Weights of a small GPT-style language model, trained from scratch on English Wikipedia.
Size: 13 layers, 2 heads of 32, MLP 192 tanh GELU, vocabulary 4185, 0.846M parameters.
Architecture: LayerNorm before each block, learned positions, biases, tied embeddings.
Training: a variant of Muon for these matrices, 82M tokens, 5016 steps.
Each number is 200 + 30 x the weight over its row's rms, rounded and kept within 0 to 999. Layers, rows and columns count from 0. The size before them is the row's rms in percent of the matrix's.

# layer 10 MLP down, 64x192, rms 0.466, rows 34-63, columns 96-191
086,190,173,239,164,181,215,214,202,189,217,164,221,169,235,201,187,193,181,195,174,202,199,200,201,158,243,235,181,195,149,239,199,257,238,193,228,229,208,191,230,168,208,239,217,224,217,214,216,202,190,201,189,153,214,166,168,216,239,203,195,223,202,242,158,190,217,220,159,183,193,248,154,206,172,199,182,221,217,220,179,179,233,224,209,265,224,194,223,186,199,194,216,220,142,220,217
103,179,187,260,237,229,152,189,238,241,148,222,217,201,200,202,177,185,123,181,210,202,169,196,183,222,164,212,224,207,142,161,194,174,212,183,220,187,174,185,223,173,169,218,193,204,214,223,235,191,209,220,227,202,161,183,175,215,232,187,234,189,208,149,205,203,185,213,217,160,237,163,187,218,248,156,196,290,183,184,157,209,241,188,239,182,118,222,239,249,211,195,170,178,169,205,181
092,221,226,193,176,236,213,175,199,196,237,149,217,236,224,162,168,171,223,194,195,211,217,192,169,173,196,183,215,180,153,159,169,171,223,186,194,175,220,191,223,201,207,154,186,156,191,161,220,198,181,167,221,134,176,219,272,162,222,189,263,219,183,184,249,192,222,192,188,175,134,148,192,205,191,169,169,209,173,176,161,200,231,192,196,182,305,186,189,151,205,157,217,233,189,190,229
101,198,242,168,203,198,188,200,206,166,191,147,215,154,233,232,119,178,181,168,158,260,189,177,160,175,201,215,215,191,256,254,218,196,172,237,191,185,194,203,195,200,160,175,182,153,197,199,220,227,212,206,205,201,159,217,193,173,182,221,173,209,168,208,249,228,153,163,219,165,171,213,206,258,241,192,225,222,174,219,188,222,236,206,201,131,205,203,177,110,155,211,210,199,214,177,237
093,183,202,259,259,193,213,209,192,226,197,232,197,195,239,209,165,198,148,195,270,212,152,184,215,197,164,159,180,224,211,209,202,205,202,234,227,203,177,189,178,201,187,162,184,193,164,197,204,201,201,231,191,224,174,229,143,192,158,163,161,230,167,187,220,175,168,214,212,231,219,165,259,192,266,188,211,227,252,222,197,208,187,209,179,164,128,175,214,192,166,168,213,210,207,193,209
097,171,215,160,193,173,188,209,235,223,264,180,216,198,185,206,232,167,279,237,235,162,167,192,235,233,166,188,216,167,194,165,221,201,176,214,251,181,143,209,188,233,212,229,229,219,209,188,181,184,166,178,184,188,240,191,191,211,263,194,207,179,280,184,257,191,201,227,219,242,200,214,144,188,234,240,232,253,162,198,190,219,186,205,208,230,216,211,189,216,160,214,184,181,203,200,162
116,182,221,239,137,200,179,196,175,175,153,188,148,190,174,167,259,137,186,207,213,153,195,182,184,157,160,178,213,195,226,212,197,167,142,218,161,170,197,165,170,200,209,170,170,180,186,202,169,173,135,200,196,181,189,214,169,176,202,160,177,230,171,167,225,220,170,212,154,175,227,174,228,196,213,217,182,241,165,164,223,176,163,225,209,228,161,169,215,157,209,259,146,211,201,188,174
092,200,154,192,182,179,220,210,204,219,192,240,172,218,186,195,239,213,192,235,179,149,279,162,166,234,119,187,198,185,209,254,144,182,254,192,206,212,204,171,215,215,214,163,223,226,207,221,173,199,190,205,211,214,205,175,221,237,184,194,212,184,166,227,219,220,204,201,216,200,214,210,193,211,228,193,176,136,197,216,162,194,232,221,198,200,148,132,192,181,177,191,231,195,170,183,215
093,233,202,177,202,233,177,198,184,221,185,154,232,152,136,187,192,170,169,219,162,215,212,183,228,225,139,170,174,234,170,153,201,164,188,229,134,208,196,211,181,236,191,224,220,185,175,190,200,145,214,187,204,203,188,268,245,183,200,230,189,232,271,215,204,211,227,163,229,213,230,251,174,207,198,196,228,253,159,172,195,172,170,181,195,157,126,179,196,214,244,203,211,277,212,232,183
112,193,198,168,238,249,195,183,224,218,166,202,204,219,191,197,164,190,182,156,177,185,159,168,215,186,248,186,214,175,184,157,192,203,191,181,217,195,154,201,212,179,179,207,181,165,227,196,160,196,169,184,203,197,218,190,199,217,231,198,182,228,213,191,171,203,223,227,206,212,218,204,249,217,216,251,205,247,172,133,163,187,253,209,121,191,274,216,180,241,252,105,167,157,142,172,179
098,209,181,238,216,189,226,171,190,253,211,237,253,226,113,213,191,246,172,179,204,160,210,131,242,157,195,183,182,185,110,238,219,204,138,215,201,165,249,176,193,170,196,177,210,198,190,173,221,260,234,188,190,266,207,189,196,237,171,154,186,121,192,192,202,235,235,228,178,231,234,204,82,211,198,196,258,159,213,211,160,187,207,196,187,157,146,174,208,233,220,233,229,172,189,192,192
095,209,201,156,223,231,181,200,173,189,236,228,190,168,220,194,200,206,263,99,192,227,237,119,179,203,236,202,225,155,244,190,187,199,223,249,227,172,192,192,193,200,230,207,173,157,199,188,153,231,227,229,207,165,183,242,179,234,218,213,134,218,237,200,239,187,216,241,208,227,216,166,201,247,227,179,178,210,122,220,198,181,200,170,173,194,251,233,190,201,252,200,195,182,227,219,196
097,218,144,154,199,203,234,168,202,184,178,174,226,172,243,226,150,202,223,182,207,315,171,209,173,200,230,164,235,207,183,165,236,163,185,129,179,201,156,182,209,217,173,186,190,225,178,213,233,149,255,186,177,202,245,202,207,211,207,203,185,214,220,162,258,195,215,220,234,216,162,208,201,165,216,222,167,227,228,200,219,208,261,217,221,239,142,202,191,210,172,273,185,207,203,229,248
104,205,174,128,164,164,219,219,170,232,214,215,195,201,186,210,196,238,201,194,184,253,167,180,204,145,213,168,201,224,134,198,227,197,199,263,184,199,232,220,165,218,141,235,182,236,222,222,260,184,164,201,222,244,206,158,223,181,161,250,217,153,208,208,179,184,185,242,210,258,195,227,217,180,202,211,238,206,152,220,203,176,151,234,184,218,230,219,196,215,187,175,235,215,188,173,234
090,204,178,222,179,155,169,194,177,182,200,200,174,178,144,193,232,198,174,259,161,210,233,233,177,144,217,227,144,214,167,219,205,165,186,205,231,227,274,196,204,196,154,182,211,156,228,197,166,249,202,177,242,193,234,263,227,153,165,180,188,175,229,222,181,211,208,205,213,197,152,183,130,150,184,139,200,178,228,226,214,168,245,202,205,228,222,187,211,187,173,228,259,174,207,174,215
101,167,130,184,270,204,204,219,216,206,188,251,197,234,191,197,193,229,172,172,210,149,185,173,205,192,274,206,261,243,191,217,254,241,186,312,251,173,201,238,212,215,197,200,188,189,230,180,163,192,147,222,182,219,234,194,184,230,212,155,196,198,143,193,215,209,183,195,221,194,231,203,258,220,156,217,232,168,221,192,212,216,222,229,155,180,211,182,165,171,168,180,189,137,171,176,217
104,198,218,192,177,188,152,191,210,202,195,170,167,208,146,197,208,162,215,174,174,170,184,175,165,264,233,217,131,207,215,189,200,209,199,101,160,228,208,196,260,194,181,232,225,197,195,209,209,188,197,171,149,168,193,225,195,195,193,201,159,175,195,216,200,185,170,143,191,223,227,189,164,180,212,163,175,179,202,163,207,217,162,216,176,216,153,179,193,196,204,191,165,221,157,182,232
092,191,198,173,198,183,249,212,176,231,175,191,234,160,180,238,170,188,226,156,193,240,186,221,188,185,231,242,158,236,241,206,209,216,229,244,139,141,221,159,215,183,201,235,215,190,216,203,194,191,202,222,204,207,190,206,166,204,230,191,213,202,275,206,256,157,189,184,198,224,207,221,244,201,181,182,180,188,190,223,240,236,148,231,201,211,261,207,169,219,204,208,206,187,153,195,205
103,228,220,197,228,201,202,168,190,143,275,189,188,154,205,238,303,221,222,237,166,180,204,151,141,202,217,198,193,170,203,214,204,218,219,224,226,205,208,167,203,160,250,186,219,155,178,195,186,187,195,215,237,195,267,185,223,163,197,181,194,175,207,199,220,176,205,203,212,257,161,197,116,193,213,219,165,192,230,180,193,185,278,193,216,172,179,187,222,170,153,178,211,225,251,193,215
091,177,228,231,211,212,231,233,144,171,194,209,181,204,204,210,203,179,161,165,186,275,212,224,175,184,207,157,250,177,197,245,163,209,191,284,200,223,227,199,155,172,200,186,212,221,195,201,172,215,204,188,207,276,219,144,144,134,178,193,170,244,200,213,184,212,161,194,226,171,261,185,250,194,225,189,207,178,197,179,229,230,157,189,215,204,225,231,169,219,155,234,240,143,246,184,173
098,204,219,193,201,202,210,194,239,203,261,162,182,239,256,190,184,213,216,197,154,153,225,253,222,202,165,159,251,197,163,174,166,179,201,197,183,152,236,179,147,237,249,224,194,234,233,202,173,191,178,195,208,183,267,178,264,219,198,200,270,202,131,180,197,168,199,208,210,207,252,165,159,199,200,189,158,172,136,207,213,228,189,199,237,175,235,204,217,204,198,168,214,121,153,180,228
112,227,188,212,237,205,198,210,157,160,201,208,176,174,191,181,284,203,198,202,168,163,217,232,191,165,223,224,227,240,214,227,214,206,162,200,215,195,204,258,230,196,177,172,198,230,186,189,218,284,157,237,206,166,198,128,179,183,195,203,194,231,217,174,191,216,188,194,235,163,165,218,216,238,185,171,150,167,217,233,245,219,194,197,254,173,176,156,249,204,168,130,251,158,190,235,207
101,204,232,252,133,223,206,204,222,243,194,175,237,176,203,218,211,187,143,201,230,195,134,132,225,172,185,166,252,210,189,191,221,229,215,98,189,216,239,169,196,203,165,203,192,189,205,220,223,173,272,205,202,157,174,191,213,177,183,176,190,197,205,195,139,256,200,231,226,150,152,228,206,162,206,127,267,193,185,212,195,165,206,196,201,211,236,252,173,270,236,248,190,172,177,204,173
107,166,234,117,196,195,222,229,206,183,191,282,214,247,228,169,194,197,179,233,269,178,220,205,203,226,147,199,223,202,229,223,222,215,192,244,253,216,177,225,199,194,165,230,208,203,180,195,197,244,221,222,199,213,219,244,255,257,219,210,273,163,164,199,228,195,197,254,178,212,216,189,203,192,191,156,215,247,222,186,191,218,235,207,239,244,243,219,183,198,228,252,218,206,241,188,225
095,212,240,226,174,243,187,180,209,187,205,247,191,215,248,160,238,253,196,225,197,160,170,170,229,189,177,204,160,237,187,164,210,187,149,149,189,217,194,262,203,201,204,234,215,223,197,237,272,194,228,218,243,197,211,190,206,167,143,196,183,197,267,206,185,209,206,232,183,289,202,189,247,160,220,231,222,160,211,233,201,176,190,181,229,225,175,207,183,201,222,169,222,242,205,192,206
101,218,166,197,172,228,206,195,200,198,205,146,194,246,220,162,232,213,278,195,152,161,243,168,227,246,207,161,186,209,142,176,161,214,161,197,209,241,222,203,234,175,136,213,196,194,181,185,182,206,226,267,244,170,232,227,221,215,191,193,186,200,233,193,177,213,200,142,177,209,231,196,239,213,190,147,201,188,174,230,209,207,160,173,195,185,167,166,157,106,202,127,180,183,197,190,196
104,212,155,185,189,192,173,183,165,180,226,163,188,175,89,229,167,185,168,205,175,136,180,210,194,185,256,160,211,223,199,178,175,192,223,260,205,290,261,193,204,196,233,180,200,210,166,202,183,227,196,232,227,168,194,201,145,246,176,177,179,171,238,228,217,203,217,226,181,187,184,200,177,240,198,166,256,158,180,201,145,185,184,149,186,244,203,177,197,205,189,261,222,208,170,180,221
101,199,236,216,171,206,159,164,196,195,234,194,176,173,258,159,196,198,183,186,182,272,195,184,220,155,144,229,243,166,165,268,194,190,246,221,223,180,189,217,172,250,250,201,188,252,191,159,239,161,215,172,204,211,224,219,179,238,164,222,164,164,181,197,135,179,226,204,166,203,180,219,204,222,142,222,232,188,198,172,240,135,196,183,247,227,281,205,238,214,211,254,210,185,196,167,199
093,170,230,193,173,186,194,180,258,204,235,178,219,214,259,194,201,175,233,269,195,224,198,188,235,225,185,157,224,188,199,219,196,209,263,164,182,202,137,205,169,181,216,193,153,173,210,199,203,204,146,193,209,185,200,207,238,234,201,202,216,253,159,216,167,145,177,198,206,195,236,159,231,188,195,114,154,196,215,172,148,187,203,227,176,207,220,197,156,226,221,220,157,192,209,148,165
094,168,228,213,170,227,183,205,203,201,168,196,187,176,167,217,241,199,183,288,193,220,213,212,252,171,218,213,200,202,234,181,182,216,173,139,172,203,150,224,130,191,228,204,209,217,217,207,229,97,165,222,211,252,235,279,179,210,204,181,194,187,263,178,178,200,186,220,230,207,203,197,252,187,211,258,197,194,173,255,237,210,182,186,190,179,228,212,217,192,193,229,178,180,199,180,213